Part of a small language model's weights.
Size: 15 layers, width 256, 8 heads of 32, MLP 1024 SiLU, vocabulary 8192, 14M parameters.
Architecture: LayerNorm before each block, learned positions, biases, tied embeddings, normalized queries and keys.
Training: a variant of Adam for these matrices, 6464 steps.
Each number is 500 + 50 x the weight over its row's rms, rounded and kept within 0 to 999. Layers, rows and columns count from 0. Numbers have three digits each. The size before them is the row's rms in percent of the matrix's.

# layer 9 attention output (transposed), 256x256, rms 0.0807, rows 96-159, columns 128-191
092:552484428611577508509461456558454417462534570546564500486414438562469526495473538544499426480484485486543457491500494464534559484497472508543453483460528479558563510448486531503458517449368454
095:454497462671540495486465507501347522486580449483414497521450456631457555497470517565464413499438491501486617477508468419552476564540513526552527447425513506530573545488499566513412513419466467
100:508462429480442513548613468377527432455416519449526533409601562487493481502501476475463513552517547474444419552431515573401432456506546463519443480555502539475418487580527500568503535533524551
098:417570546514518587482488501444480512465448480443532467449456604516451454448456560551418518438414599422533486468534545493514503491530522509573442542534525485514521466470393501469492469511509524
092:543486516479483415489556415508505341501548543571477532539539463535514522406534457472619532427570360518465439458482514513466475376458528487526560530551434479526456518555504445568445534449500516
092:591536439435388518492548580470586553442499504498410497525520503552495554385522610521468548519437485585447521531512498496543513487438444468504535434479622443513430548506471593543475530553469497
089:491501446563517466491463564531454559509538552448570399510454447531469487512445534514439511508463553468569569443491454549526565459451488510488540540518471591506525475438363507417399524447534459
097:524461519573489576453481431472572486580420504508424434456528568524501448503663608557505412500421525485434466552598481506454488516533535389490440561557584535509468497484541550519463443515457493
099:462591527494542466554505493501527505512405525511481471527515553428548444489568423459491573546487490576500463603539537441477466536528459513506500508492446543487510516484491522605550420479470435
093:485527491518534469613528441456485591526523508509504535503487506575452433516423487479486498498511546425484382453394608496542538544523446554440512486452491463573464521444538524515453441449467540
093:451553555507405539462499485531492499462420542561463471511487479419533543595525449472522626481459531467539509472499489443525500492470576567518557537540505569517486453454488446496560419491489551
086:535452455444507572490426509462562458474496443520583516498490443547524443577521522543534484463485568452512516496444481536510471540513496431476341549516495514509521436377503529358566462557502593
100:497477535438529464520530510477427388525365541521502515492523421434543516474576495584500572491513434473500411542506512577469470429549540484457566490496502553570495434543589529484520481540500438
100:571516511494419478512417466521553440459417526429480520536558488541506477436409483471478557481587524525569592485556471474576493478393455509549467557414501461453452466488467429483615430489515510
097:430485503541533488488450539521397537539524471499529438438564467537484508564474533543448433593527485590437499526498451484580470575451508553539536415500468478479462573504477466509434585465463486
094:518454585501496525530492439444501620536446468579482500441523443492483407510470472479532588511576464550463462499493643547520454422546481590469424508440511481475421400613583588502477512445526460
091:484533475406452487611547516500412565499562555509512466427437548505461436499401537495405395532563486534474477448457476634475590568490495565530492530546494506505568575505587454524442519467574549
094:544452560456477515435581463433526449523528595548470452551479495527500506492635491490599571447439666592475466477510510518412508495486566427533622499597533463511565559536418445555516456520427522
105:565570479459520535588552505499483627461451513510582500375481545514534515561502537490428436507572509462515495433459511537526533523485467454480369516479449543543604449408502491572454579430526583
090:571523464549621504553497521405451553515515525529533495449514507541463456609445541455499448558486587462464480431545493411546548523477507523518392518505499549553517538383449494493511492397447516
095:324520479559436530558406516497463535429578498462472459506480528526442531446451554489450547484500603507516494544514434476464474545485522471555483409441470483469471456468495512523507556466458526
090:480572462467406509496568504482495547445474520518430506460514413637564437514538554485468529477441573431533444590498420532456559495624516499535506431537500552561554590590517548559427459470478527
087:526549467564530571445470495433497575410645466520607503429453535514424579470480476617386464492461565415481511497537502459563521516509490506510457487541552494520478502418419474443560544522449458
085:508489419521402452496602531433534461524456479538464473444525471424517525428562444455502567571557474482468395508465488509565484529473438523499625391486530473533481528477509535521527544527527444
100:543464468450519559478547497475500439404492409513402412564539481520438626506486510520583446579576424470495566483503507478490441437552510524554452411464475431458540534495572457480490563547599523
095:544501605574439443466525436527439526612513539443478569473461526482454448476580408515452481483577387499556620451525485614460562501519423490488482607579560462502588498547572483424458426460518556
091:595521413411516540443453611452528452468527547500477409392492422509552548461550500532471544596504518480527481519374478503443540469398479607526504406493548514566486443480457481542551492584488482
091:515583547520547550459399501509544577466509460484554497503460452548443481539541507436473519431521551408559525577484492465542421524517516469504447515316492533525500486420451570550523491489492524
099:499500414541587499414560484509484537500506463460531428593542507530418573430526469507481412488405492469488524554459548470560463439517476507497520429432559475610536595505512559399465516542531447
090:507468448443467465436458549482502413479505448502469550502547523498499548453538532536453550507459468427453525435460564461566430477548483569492589530433504552431457515499516552579491510587505480
085:477445417507434463560508577522501495482469468521424535496486540519525496458510494586478623491527550605526480478490493502446539534506492466469575358495486478563512579465506502552571532502490366
092:403486504497483591429499434565497432481538528466549524570462523459565419517430420573495561507547495497555555432480526479451476532587504522470613509509492407492599418411464481454621431621454519
089:475508476491479548548564580473426434551392518484441530465571486502539524571423532540528496455469486416521399523472556551509440499503511501552480543541514569514541471491490490536502462493496589
099:498507566561506525495608501485508498491439517485448520415579516553453508541542488429532510493474496551592476463587467542534442436432481528470446430482450532542455418544423486523607530563513563
099:443506436498487446450490488456507477429478486550418475462513464557571552526427520504547423556529519523477516572453566452434496453502510425614475510526483464493522493536442505474547555521559485
089:522409538510473572414532482611528493450439616536508508490496519580488450503512470504508502580504454386479506490538562497484470491404480565480459440541438533530502477495574508591460507488451556
087:519517440538499419464492507473544581582603528450488523495457548510534501498518503509445408447453562442441520457486404500466509521612477568465611498486456431539499370511502567527551523555517595
090:511521491450491524596534510520475503430438539367500437480529605502515554455525519563490512482438586508576404547445478650515502479428530470498514535510428511469461528479424501512517407560510471
086:456502542463476500519541569531477522581542424455553437506485523457484538535460488578490541544502473537472505507424491536568507533464532476486503508523516495493488499499515475586564485581401496
082:591515398537504540487468470522489431475532442521459501570521497450458482516476499556464430498497398501429507419514456452443450438531532523500556518534446566461511441592512532564520453493585421
085:444485516533480502506477598495561501547474486545527508479510520583514520510518504532550546473407483536456450507470510508472596464497505498464503462412566479553519410534471575551555502485515539
089:539442486490557509425481469531510488375498528438548566493521540428485560502462523551425370479579565434508438526568512519539537454435504508490470502433540546511418533503469571426562510524499399
081:541493561468484487460498426515460537442565390473498511358471522449468440460414570448493468510508490501447519524467390410555435440516602530488554444518425486470561508458518588445399406444575474
087:523518458454501544510563414576450531513480500543531510457460450447470492445490503526500434442583558461445563509465546466484436548527609570447451467501414475505547623531508504465521474404584461
089:490512543565522479571407546491461609523507444590513446464513611450604540496598578563525488478482526488468530471551397499518586552466516575467476419557564542439509553488522401485455564493441596
085:547451470419500600479536427480480544480567465493585484522506466398464580554551418485465545526453485455546487506534485439492585458446480475480588480502383574476503578472504570601522460537557415
086:579456536544571443483534461600360404527498530494460494490559397505501520524371376442459586526503606533556461407499511493509521548535467461470468491521494579422566593511428473573579545468449486
088:540491539480415523480531521382567463505509515508491547470500604547495433492542468463527518542534479426525382537540453499457502549475476527448447670555481548481463465501468463476622476536559428
094:460523559443493497471500519529515565427471507468524369502504423575479564536446460430454516465495477528583528497462545410558451577540377544535426520478568520498506486565513575466409585454495515
082:460460482394576431569498499506455521387426523452560471515475435508459560544510515478449470508479468435606432536486511500509441473459465344472493573520481587444493522559446514453535517466467493
087:553461415565554501563530519450474493517536547553534418536488416511510476516452486475528456455511472456399457535506452503395482518446523438438517460470494404460413555462502560505574525468525601
089:495459595455570453489433460583516524470414519404507481537417478441466551485461444466485486467595583445567526615555585501465505569419527441492426513515550536467489501485496522434520485503492495
094:553587495587476482503516448455464583526479572542474503514535451443477523565524514501561537447480474489520515449547454509501587502513492552468481463443539463471529470597494474519492522542493527
092:463502478488536496466494522408510524468516420444563477534511529507502541479542510548530557553472530541524483536608440370568497476482368491476534498474497516486509398539443466481564541514500497
094:445478514511546503501555538491527551461461548469550502490392529467496500509549515478465441426509399558440470514470361468533444524531546477479518577503485436478415518601482391487505473503543557
082:467535587469380546496545501509393556616579451545572461546456564509509591451548558530550565566514504549497433413472470523485654397450428461510510476549563519579547500489430540601446528453494453
086:569559447416473452578558455451558536416542522484522510509596500473456546443514491484438552494503447518548453596521596491479363481649516504554498528432446506434524429539508452558592521446564429
086:492472413594533490491500482505501519505492516470467457379500516604445486508511570433461508560434562457495547523541417491571578545472460545595503560489472448469433523469526531538448435543569582
090:537533611555480499503425502523526429478471482533498608458485446538611489581477443505430502582483494487524450389425599495519480510535501499575445461520504516453502554508482423490503571567477439
088:558548536499464472520565561434583487489485500523507490463395472511387494432550522536472496552526515438511537423624501524408549469476524581505490489439500498538436421556516395496451532575533504
087:567460460399517529623569439552440622556389507595527548420526420499518441514448456472465550501482506436592564440419533532513488502502494511440425534472433568488489520523500369430519496516580449
078:425466448512476488488534470561463475586533545436458524541481540560514460576557471442498441535421480495598494461472432608546494476460429562449462555460536535452481499530565555501463458572491437
085:472552539583443465572488536578520503432515481402473440520550477505518456657566551552469499551430397511486383415512511584416514618497516476577552520520572565489588458537478499499505537513439481
090:532497481496426493478575547449559440454544525453483425556454522521484525479571531471502525547504548528548545457550461521573537568491517444554472508406484482527536529425491482601495532487463496
# layer 9 attention value, 256x256, rms 0.0615, rows 97-159, columns 128-191
091:474465516437478469557557472529577506515419634525560537546534488393536477465514357435524517420502483427450470480523516519481457466558546543433414591565603444542495530509491525485505497518562447
096:497583653370529503511446498539475542512567529562558408534462453494513537414426575533457457423537478537538505459438488493519546560536460542539544478509456469418472551424500470410472452555515414
096:519487464486476439572534568522511503530519573603467498528525443436547552534475396532615485492445467391444477533521567506465488522505513479465506429488552467423463530507620574426466504552464467
090:568534421577524554454555469543463550491502417533501426464489537573433512549447568564482396552573640494568455522538534457551572623481483431605553428558520558492499547424456476454558445570590495
090:441563617545553494448469550500577464437500493537493546552577507475492496542526518503497546447472528433487537489478574399508527608460471508541483475385363504401530521520510498487477433414454459
091:485542498467500445454596502434513465481397457533437531467463575561534479505549545493575485444450490464420482462537531417514486549548463492532400462448501453473422519557579439542571571471427551
092:404412506449478552495477570470437520517500483444439538587584424484516501506471524482606490543554484568427554426477464515494511517442484550454467533525419429547478555580565457516475494500484472
094:463499620450438660435492552524464550412523452480443557556443423552439550549479481532424442493492578445460523455511513519569574558658545446522476482465481561487581499478508509438438529465451519
089:516545532464504553389542512355541389517407508552595472581472516489588536433515523527437584476481522479525612551548435393550452574505485467468423488495436530452566555571533561420536519611584550
089:540544404547578548502544457572405582433509416520465492460537526534490532453507518483517452596448421586481455534501511492498550535567483451552466492528481542506520464537416496546364514543481496
086:458461485591462494501484444504393640440442486488496480399530486509524491491434523420479486461563426562548472517549458444539519422502506519507481580427503487523492541581500472510451464559532402
093:529536444503466560561556456431539548465634439473563492487468450491496461473414614421598500461506523584578486551459391479586498501477518433462494539490482510539567524424390482484547526582540461
099:514570469578556564553530526595420465422502511522490504468475481538515490569610501503589417488409462525449412570484481461454499582476506484408511494388568464509454512428560548549336597541472457
094:501608517471509574443541460475613417425544536505526553576396504414507477455545464526555570489480571478543475513499555538518575495528441558523495557448526509498561452515593589471560476454548510
096:486497531458556565445485542475656390514530528466386437540488517448526552505542545446405451422500506537547473563438409524468496603449513553505536452565546497494497572439566543435547492525500488
089:539538480499532503426511499441574471480456510480537478484530450521534515444577455573554608489449634528565506526428527490529432471417472384500437471460537554491532470508493524388558516525431435
096:480543394588495562542449499484397548490502423597551513536607531485513522499493525599615481517625366402493422501526488514569577551521492513509460522466474561471502499549558457471433519473487487
101:473500504583536425445478473516582475589475499546485509543556418574474501345458553487506485465491594527437533525515507508506483435520491574479553417500429454393480508531505459362543446516457422
087:449521486506480513463531536531424521501429545532629498545535472513530490434537435518514559498498469416526564430483494524537493566523490458505459528509483491495445544526609528427447502549546564
091:546507580519487565441552525570575473625503531473545509501494607405530475497536473559510463504418441520445480526534483455488546412467431600441524559527553444471514565533585490491476513453472506
087:458472583524545571479459483469518577487503499444586563504615524465546601483415569503530487480488479479439617473521557462520427538524526554540428559586468489474455446434509531429412519478412526
086:529399586352506429538452594551520491432508476482526520557502488396458549531568505420561462416460366491531583556457487537521471457466480565425549517440468482417513490596614525432513362504475505
088:513534615398527520443436500470570477493565538456608465573494556480433445488521483526487499487581480532495544438462506458510475488460436454576504505507454525418526452495561452516453481523468510
100:556476464432500427554362521601605539574531470595514509472449472412475396485516471473541484450582497474533456477520424506493543570447501497407523477434463506534556507478489503565540475498562464
094:499409439456456499532461568520543572507425523493484489487458464493592452470497469534591473552419533533453415488459528485480506475368546547448538404508527487515453503521487510524437593591469407
089:452696503475534434615519469545588521480523528540426505530595575486411467560447537468573520449522524455460495422550455434567478583444497413515558539514536505484445412446477501571499569402432430
091:536450578444489457512567523528450460539468534496428507520477537397549502443525491461501479465477382482388569475571535463441426459498512515504547422593401485482461543466518526472463554469519539
094:454420650496417405543437609459550411519501461555504580524418495454502455499407451491500614503565453510491534502582434538429497518389518507502520583435415406449499520589542470593610510421546500
090:521477648582514435514525479601500548445521530421567551493510524465503497561476472448518528426514516548516503552457528509511502471483439491582539444487538512510519409468489507490555529601530525
085:468610504430521511502453398458541497539407523519387597545479441541544477556485484488523500485482474392545476475481594473577523422615527486499417591491463485474525336524432548544398483458395590
089:589416475482495526530423467512551535495474459567448549453480544469423515504468513470500398517504526424503422509527477548403462412449580412447534424505563479492511480625461558498487477524538480
095:537526523582470522462466424528584496451620485510533476486418570513477403504505568422486517589571465512547488512529491455539588505471480506423516471412513477446532508519445524511514512470536507
102:485522453462494419456388520454406527516558499490547540621450542479535450491474467585462478465555538425460598513463542481523566556583537469492545573478508471426540541455591513456416488480505444
103:494508543524481550530503538610487467584616521475516515529450497443425433455583484500407506424443520573490435488534497563538532528501531528424479425470573581508462505478544504472497463514498517
095:498543561454538418549430600392438468543463408485535509529494492441543543505528508545505517498467499503519485510445331514437504480605519441529511546509512497499480495492517542431564530521426454
091:460467523500515589552462489585436491423480449545493431513529480540443505548448536443523612515461480539531489520549608511605529462406525443558533495517530560454475577421464434425444510447485391
095:465477494581485516442481563525466474596506503627445509526461454507484428498497499412473420508540412406424515492529572396475498557504508498481466536518549482512548444567568524499468552352508564
094:516523432598557509538482426543496457473505569481437570543474467540497415498505479387489509387502510498537456503571579582470491494467518485476532516533452517473606482475473473454444603474543460
087:413518567469485416471574565509502545489494507449546453454445503562500496522538485383475558517500606412525595540478548526571480602532452542468473450454528389542483550464508569398451550568447581
091:557489483490521511498593465515424556410518526454487430554422498463416512505462531487459484525578503458543551505520517494527441500610483503519497552543512544459511543416579495409450486530432452
092:466533486504464514529487542453543473601468533514429502502465481543567487471542491541537550623472446529482572513466491446451463492588464450513449497509426481487573520531546433520432534448584662
090:507515504512511497515432534496503484518360562559550503571542471531492585550577445595586540537464541558562496497541531604416512543425409442588537523530537445550417499509473450599515496590428550
093:453475514482506497450445568413531479499597442475507454487498523504518511585538470469404534511398458462491458520478482541504460453506413451521526551430532505509495460492438522572463535564375521
095:551489503392447554461609529473511426471503578434507543514480392521450545523429450440474427567475470525496524501466545495504430504559482449592528596517420487577472475521487577497545454445544503
088:451543416600507390561411552469523498599447437562450482489585491549475441461507510539474498540526519523452524494497511580516432584479522481560455593513599389540466408510500447477539460454440570
091:485554503427429578527466476481589570466473511508547541516512552515494425482557585541552437456516459451419542542511478507513478496375462518552544586486501409532465431482533496447420488552545538
092:483486579573524503527531534521550462430482450464503481517500479490483483602538516465425577439485472487494545484496606465493467479486608484550471366483512571431566491546541561528484564509502597
096:571438507475518444473470529504529422555478551471443555473436576395523459472462506553561488555518543358416496517556473517419538458483593441490488437502478477525515518489531459515600472532519456
092:566543462640432562491488478489573508564484527596475471473496545532535405397449527588604521492576573513407543437542514468457501584511483587554532400500536410518560497451533571574451453558511554
092:448522471440451561439497425510477473457520570509497586478500544538494450517487532560458592555567502488504501499476523485595511544530494600528495497505457648541611450505464439559413459580445413
094:511528416469494519494515568450462564539495512582469576453593484557544490418511507589603548599431474533431459410460416504528464327526436496513486509485467508569526526525521501580481507501462518
099:448400460434497504511513560523591430538520424483528470491417529537467522427499487514404387474467484590430527529494513497457423503548550481489497552533412526542419527433463527455514489406546469
096:515492482562518481537538480581479468513497516459432473445452468517493526554467449475434459442579545398487525456481599547483527517512614517523470546504554590514504579488483487539438514506553514
099:535557524581486503439484440478480444481468480509434542472577466506480499511413505479521608555546574356498540500547667501535492477385470459546495369469554592439478445490458612500485529586497534
092:518450452514556492588471506493599470496419523429442517482627367505501484512460465441450451470447501438520564552519452536516429552544607569456529557537436426436460413510578452385596540524518571
092:443464562614460471413484523542505433573469454501417495490518519492519389508393506462557515465449491413499543480460463478480548482336517468450543502521565481548447557473459470481453502557453581
093:485545563452476559490492444468529470426470477527450572562482517423509446512586502483482553372576438592508478502459639496487509539578548455431480412492575545516549480499407453466536512411479437
094:507463412419517465546571568474512530504591552532477430554529545477472473433534492456541527375467540506445575546561390496440458554535536490420514569486431497532549430553467566434475423412526530
091:424459540494517498456472474471428527452564480403456466557581494525575478526520424431448564363451460470485467564392517531614443525524537466507472523490499485457523601467426603465579452472435462
094:470544506587499472385414542480592417570475488454481480509487601490513546455608547576571426522439524582382432557550453454447499541407465502602521507487522400529461490509536562571530515453429535
090:563501500477553517481456534479532551440476449556572417462495567433470508395461545570470532439598575489402569511566621430441510571586582489544477509507459447553442502436494481525536512413557530
093:496504554393509458491540470514458464558506539549515562508389508504489528380495443405520467422529596464568599587460502446529444342582487541500507437476399481490451558468543518459585559472542565
094:453455498536571522530464504523445593510473408523536505443619459421506445465516501566488442398482436458488484515460566526422512481491553453420503509575519533528507440502462567389490445440511462
# layer 9 attention query, 256x256, rms 0.073, rows 128-171, columns 128-191
083:557518563467538457509563500466533419465458499499480585499492498447514594495538496619432443413549531486518444417564523461459504547436517478518435541438483465546512521553452418520569466508461561
090:579568429623435510493492536379466391446514550444489521475503471479504549473573540461458442466469460475407520517460494504509513474462503465520547573522464477516402475503459480485490406519484513
095:508468541575508514503529464499426493492608580500451479567544439504481537603544443517554531529503487506428532541594539482533424537455534483477490633516535448504532436500421518570511579490515461
101:513563546519566529394593454517571512464530497552538415477424458593486566468509607519474537502440582446498616624483479480489528489443524496471455555428458478424400486482513481527532531591444548
113:456515513567542399517505520575539549516494550499519516486485503516542505444564470513573530459554464474511478497476445597540512567469562517458472532426551504553555484477521494381503478437443483
104:507566326527420471542543510450579503415458435521409453422539462398471415575557446530569512535522418423524421496516466443454534478511476579464483484460507625504558547522544562532507457438598432
099:434457585481491533483571505487478570475559412537487512506611589588477491609488543530495486529472536604393544511535514494551533420509495484603500538585502462526523433580450518591434525523492546
104:570486566480473535491523464497444542444521656466524524519498577542547535536475518467536453482572410534372482502508609493506486544480568480500520460456493524465499433480536394457467422489493477
099:508519551546468508508476465466491526489479445441507564453558534542495447565457498504418466462539516545421529513538534552520533515488495493502578487569489577422454470530520472527518459559538505
091:580491451446451485586487514560495466479451463519587497508506503468428524540583519492489468481435533509562456452589368539563454421482482523538494540512489420520511420562549591555439509489501522
100:510459510533538436455501486428472523579539502525520475452431453462553518486504463521457420488619397446480442527497543511483450554567540477503454474470577490547566509571505494462500444479460446
093:436531430590562486493552484493591602485478468522486474539503462526464536479502515460546546519501561562529441489481518471544526573488561477550550506561477601457503565465548482583493469455462482
099:439480531546462564447477479499478442567583532514471506483463462548606533478494496477486540451485520437456517354387500588556563532488545428425501502495452566476552550495551470459544494421514561
093:520522517473592555514496475469598467486573542492436506520458515509538476473437560447475560553489516587467442424557490565500531363441406431499562441474531522425512503511507488497452528494525541
097:483500481551443497484555496526582506529481384581544456466421552514537485437454427495491548545543476482491496634542443539498524548447571493472495469486506565558507537488445501455624508607440549
095:519538401521464509523595491487481450431489521484454516442565553537557446467498549604444484543505435503458459451453491525505494536556463550562513538520481537457531491504542453505481493506489464
092:457438523510593519499577499454435586460602449512453553443565608437412523498533532473497489591412497637458443508593469525548469430556443483589577483556468482542477485509501482619510518552403390
112:471548572603490524471532511546508520489440461529402495586544501477569466449471471522364508456498532562472525429558481541531499538508429448565481533474529496508432520507559481470496555506500475
099:541531492477507445460530531542557438442463458543584503549487533555470565467444565645490552449531473484518502520504441433411602558413555527480499593470436461550480497487504424518536537531405539
094:516423517462508518496473480572514520526500456605517409485498487589582493515431457505522509442577528510432452468388537521523510575462508480435440506515487497528495456530456420414462534511534516
131:485458519502575466462493457550507496483516502479465464524450555490510496483507503538461500458432438486516523634537493517510556567545525521546467515490460443517494477527421568465506457564450495
097:539531478460576502439472458517534577551515513523573495547505452505449512485549434573458500516506403547505508506460451404389468572427604563430489438525495496442553519526512439534544504525534509
089:531536440650457523535517464476547531451419480455489471539482593588516513444481516366524454544481455641466418450478438476523595535544521469514530416554508604498446487463506573535492460492570554
097:553547485560437531574478505498486459512476499550489476490515453482549526482511504469412467514584543525538486414456464480476517361438442557525474548579538516510438469478440528547527507434551579
103:471458477504497447501471506540506534517568437465549535490484422538454515507613410541480589557531568559550487516490518568473465399514466503461487455467413476457555616488580549477499540473460404
092:542538575581480529526514495438436495494433467517410568526549455548424496493437549437536459467520553620409439545593499529534478561561564436482462483563463514503458620399474531450477520535501551
110:527494405570531413486457483557537517559568501447522378447401438533480415502496480463547471484452469464568502591440542468481500528513585519473505429475492554552538514517488565511444495495530448
093:580500436464481475588532524508371438517547459636525436460555489470484447514519416534485446531556536471578454551522429418525464512485502543413468518496484461456520507483538602467568514533638503
107:550544467439524482515531444509490504536502471482493415436441465524487452505557531398446505524520550580495415493562494540467511479427533500557558491508429591436466580459557549509469426566506519
099:486532488570563532502541417529553496444519432501443466505597525489456439430453499500502617474483498421510566503537521472560479583483515368466438529524549473498580605446580583465589581463416531
113:469485589513535467507403512564471515566513517493482493453501491517520486403472439450487542474507504539520490544521514547540518524480554444417440488475421423426540547453458564415494537526516472
096:569548422472443511549521512526522549473508550540520438451491551511517464525590455420423482541499421485453471455488483506431434491514595466479462461517463496453500549532541508453402416453495522
096:610483545512497494532494468573513463532500521517410503520503433494529534436486457487561555546549464571518466455500496548477486426460470417386616476428457509525441427418500526583496532516490586
091:532537434458472505535505362550489465584448444519616431501508547509514533444528501490488515533490526438480435507527441539426536520601534432565397416532416533538393466485445546510467554526446525
090:487459466512428514560585472459517523537538528588503493448487535546493441511530475515489519549548476512467488469416573564535505475440556558477422560512496470480495384440503493441554457481557559
094:500463549498495583443519510526484521478516526525462453536514536545539367479548661522429487486473526498494439490536500537547543541485498428441466525533530512548440525550462525572500516461451443
128:494461527469573418527539483449500437442541530530468557462482536598534569549565553513608469457456440536541560594452572489536599403485513552509552509511485481494454479522497479556449517489587575
094:543488462530520505446454524498484474583458488507500436577518481512495607373498435532540595431518526519481534433438447451455584489583446421428553445478526424514542539476517473467502459448591495
096:477524501498610450567519489431496454503486504540521494533475523460500506439430520471440640437507517610334459579500493510422427521562493490585481480494515580493476472431611495522516469545582446
093:486489586482491537503445523624553539582549544567362507561503452539512581442478522436484558537603504553512474542500509593535534454425558533421605512481468534557553495500543528619479492448477488
101:443493529470506513501499555526469471383503522590527389460472507547433461556503506514506480514385432507430530639476566458481501548484439475543465572527428491574493440498545421581522570566432463
109:508515460554481532535442510608571471586491491461447524504476468545583569518553474517532542467590529619561532564448385458489524442482619478486584471501537521452544558509349458532511548490563510
098:588535408581492492561566591492513493530547470542518492458500486475532506438522389538488479476462472521463442545517394474428445598527421429459561519516531610473489521529521472482424441543497468
101:456495526452478520545486406416518449596540481453489461470512549512484487454406524542495620504577478484465533519500541527463550492407447516602387527530539433472497484511519511451570545489591513
# layer 9 attention key, 256x256, rms 0.0612, rows 128-170, columns 128-191
075:529509538411536460544532465527458384521410511479418496526498485420576553517515560633487475423498456501409427428543564486501518511480494555516437499502460493628536494470414352536538512491464547
076:515535531596442485518471527436486499530434520425432534453497514449497569500643507443458444454524420506502596555460536498519477485486539519539572546563409516484497447502449476430488426457488524
087:506487516594538462457497515536432521519528561434538462585550519492498447555594459579540543499595470520496624561528538509492485468401494471508511591537436462482452459527444525519464510445521467
092:486482513495570503390528457468477503562528495520485344476490444513509529543531644421450526496456576488552463549547453506488539460478519492483468543500534496391411486484494427454587517515552566
085:559619590490447442491459541566419466607487562502526569478459512499519504459559540424609532474549374452515470586548477598515529497571480503519406489483550550566573442519452425437543444509473496
079:535556416473510468517507527415538560487453460522547462420485483511504541583600513573532528548467405387465502517530520461458482502457536544543521436485577542497483505539488471541553453518592415
076:490528511555561575468573471516608472451558401572539507461573511504507474607489479557557543514500471647517472441488567442479492424477511451512522536449436488554537437518498504483448535526479571
069:477482479542440491416558451494511592543486560437474531493498534492445483474580556484477493562508487415545561544505594481527557445398514493410537412439493511425499491525489480445498450455554456
085:574517450505529464441577494541526502511467479519502511394510513547474485528513375512444477495452521535445422462512488509485478538479512506458538509555587567402450472449563513506570473550527519
085:594467544443497548545492466564497513447508439452559472503483539430540583472461543469539480439504515527476413446516522539523411460536464542564565459521418457486565384601520478554440509463418554
081:503503490511617498478546558480403490510567585552512503503498442542527521452508423493502412510537405532404523581501560550553497527553423491596505462412583508607528548556524548479482433480513474
083:538511439499510447422504525498534583501539540577557514468466450515388519518483452489532504479409475548543446613507434470484484531423507539537434517515522503508470526475557564538493411580502517
084:507447532550507495479521440549466356529511490496422560572536471560580538410475517527474502491619488512489514354445472563517620510447478388487449554480505573455484580440559479443521612379461529
078:470499481447562555576558486429513457489586558561555438561438510558581480535432422488533539616344473503411458461469545515453441444378431423482532511486485527499510450489545494511469586529492491
081:501497494474463512520577560493536416473413439526424493468460547537504463487467456465536481445547490563561463477553549579569506596534608417451549508488494537601446554451493422515583492556492615
082:520501416564449546511578466477589448455496492468480459457542470475498549431545567560397481557460468447473470530340431473464456523460515517516532481525487470544482489503541474496579523507495536
078:486422489465556515454560493546531494417613427474473492444524536461441478538599468482528565507451457575542459480458586447543459427496469513538512497496505426575490493479524498512499534510500493
076:496538572569556507485562517549443534519480532581489523582505557476543458457533407587510420495452492478512605443512531548453436515459518486516538571481500376521435464505495494440506555551441502
080:547520559533478469488532572559548479475567470544504448476540447474367493501420545587546494398552603491526491478535460447484570566535542548481510539536443478556607500489483440484543412559444567
077:493447431523516626546485440452524509474497504579479436483471494576548429522493494533451448484563559457448519451387481446533400512435510440365491537489496462533506517482506466453439588511522526
092:582525483442477515524503445516469456456525545423461416487474529470604493527527585553481477533453472498447446640489527416517536567573461501569451455517528537476551470532438538514524495470404480
085:482555522472560573481469468554576596439484473558555414506532456436531401515560520562428482548416537557490517419510501389449530501451537510454518493567524443469493498525556439447508605462520539
075:516543432603389517485554478459526502476408518450514513473418550499542468446492492563614416524435477577483489542470516400493489536484465550514503437510546515589466438522437521511515557484555540
092:480521612592486532489496477560510600540459493612492531504510436466531514470478486474421513465596547597521549396503571489519577418534471576506470528578552450488457470481437483533559499536525549
094:547503531525504581490474441515512556458658451548594466389576383563453508524525330543499529602541545486469545503515468508432470442521461473471504422538519551505575626535555492489453454508581415
073:516497510450389512507563468454374534505399420519466594530524466543418456559482545501504476496470516580540393484499501485487456592530564479491409508566493523500467593414483541476473560551430480
091:534483428595513470578445452491552546427562477437483371405443490548481450520517483531448471506439480543529544562503521399614454598510571511524523478447517569503530580564509605515402503446566480
085:538456501489534555574474572453402524510468462535492393417590468603577423473580456481447472484525592442554479530477495543481519477499565504464535510504469540440491556458495456527444425522606492
086:493441460411514453449514490599464518528494424510485456427457438544508451518544457468513503483446569550539394568515560575471514517397613487511572476492506612414526523459597564460459498551456531
084:545524457547485488544613436514494400456447524462499517541588526525522438503503547565531585499479343434526483528474491433476456558458550391474484527492492554520444541508507605470546631473376556
083:488483537417476539553423481420373416455484507491483430469527487599598421431495435482450513545483556448531386526516471542443489559460524433483450472520507545420525578475504541473428527512559407
083:508500464430469543544476510497379565560507537539523347442477523550482523497559494524478548493481422431450486528534512509500397456494587497461530470529520485481448518509571450522374442472470506
075:446479510452460466529595560538554428537384503476438528521478440465525478449498575512575524502544464496535486407579573605463560391433468438443590474505451534549449454455477487521519475621413523
086:526530454427479515563426496481486481470508482461446485467512598560491528504495544534536482556470503493555458534439602443436525499545482475607438464497491508534453554510461591431512436461421470
082:515487461458541541504532551402471492506503522543585471450545541512484444507562522492442494584516402482502431512599520513532529374425401602518492502449585422452460389474431418548449469583600535
083:421507456351513510530520565462445478524510498570419421538477462634501384493544429527465541442462549513515411443465534527399542493430540397499486453544521580518455541478539523423506541505545477
072:537526546505438531452544490464523422428521532515526495512509504493550425525457629493516504521542470481453427529442508561462523523478519529515538458552521458549457511444465536570538476549510504
089:568462524538512462445487415449463438499561471416491446441513491501504572355443543487451475553534575431441491509477489485507516458467493459496506499536579588393577548547488516490536461438571487
082:492527533398539597470530556507434501553451533567528464457493414441485414406489489505519499443600546553454507516523515573427512459599442569556437476466512506511469445559526488498542377574541511
094:462480514501451441547504540563507410484473524559366563452537481582537568466564529466522605428532481564605443507390455651432498545529569425488525517508520487570512553447542572493512516523462570
075:490561539414499597418444430516601486525499516465541367445508512489599412473610583576457528521440503418484499529457542437379525438361457521570472550530492413482455473565570529510543512345476520
078:531443487563434461563445465546435573510518542448455506461510458515469511569573513584411505434523474532553495654515420459509472575511578551446445515567463505471473550486397439500537470537509534
080:512515517498578553509598524558407464492512483495486362462474480426470532505477482485492496601455505536468569540509546526493478525518469504433554563489477554478523433574487489503451516537552477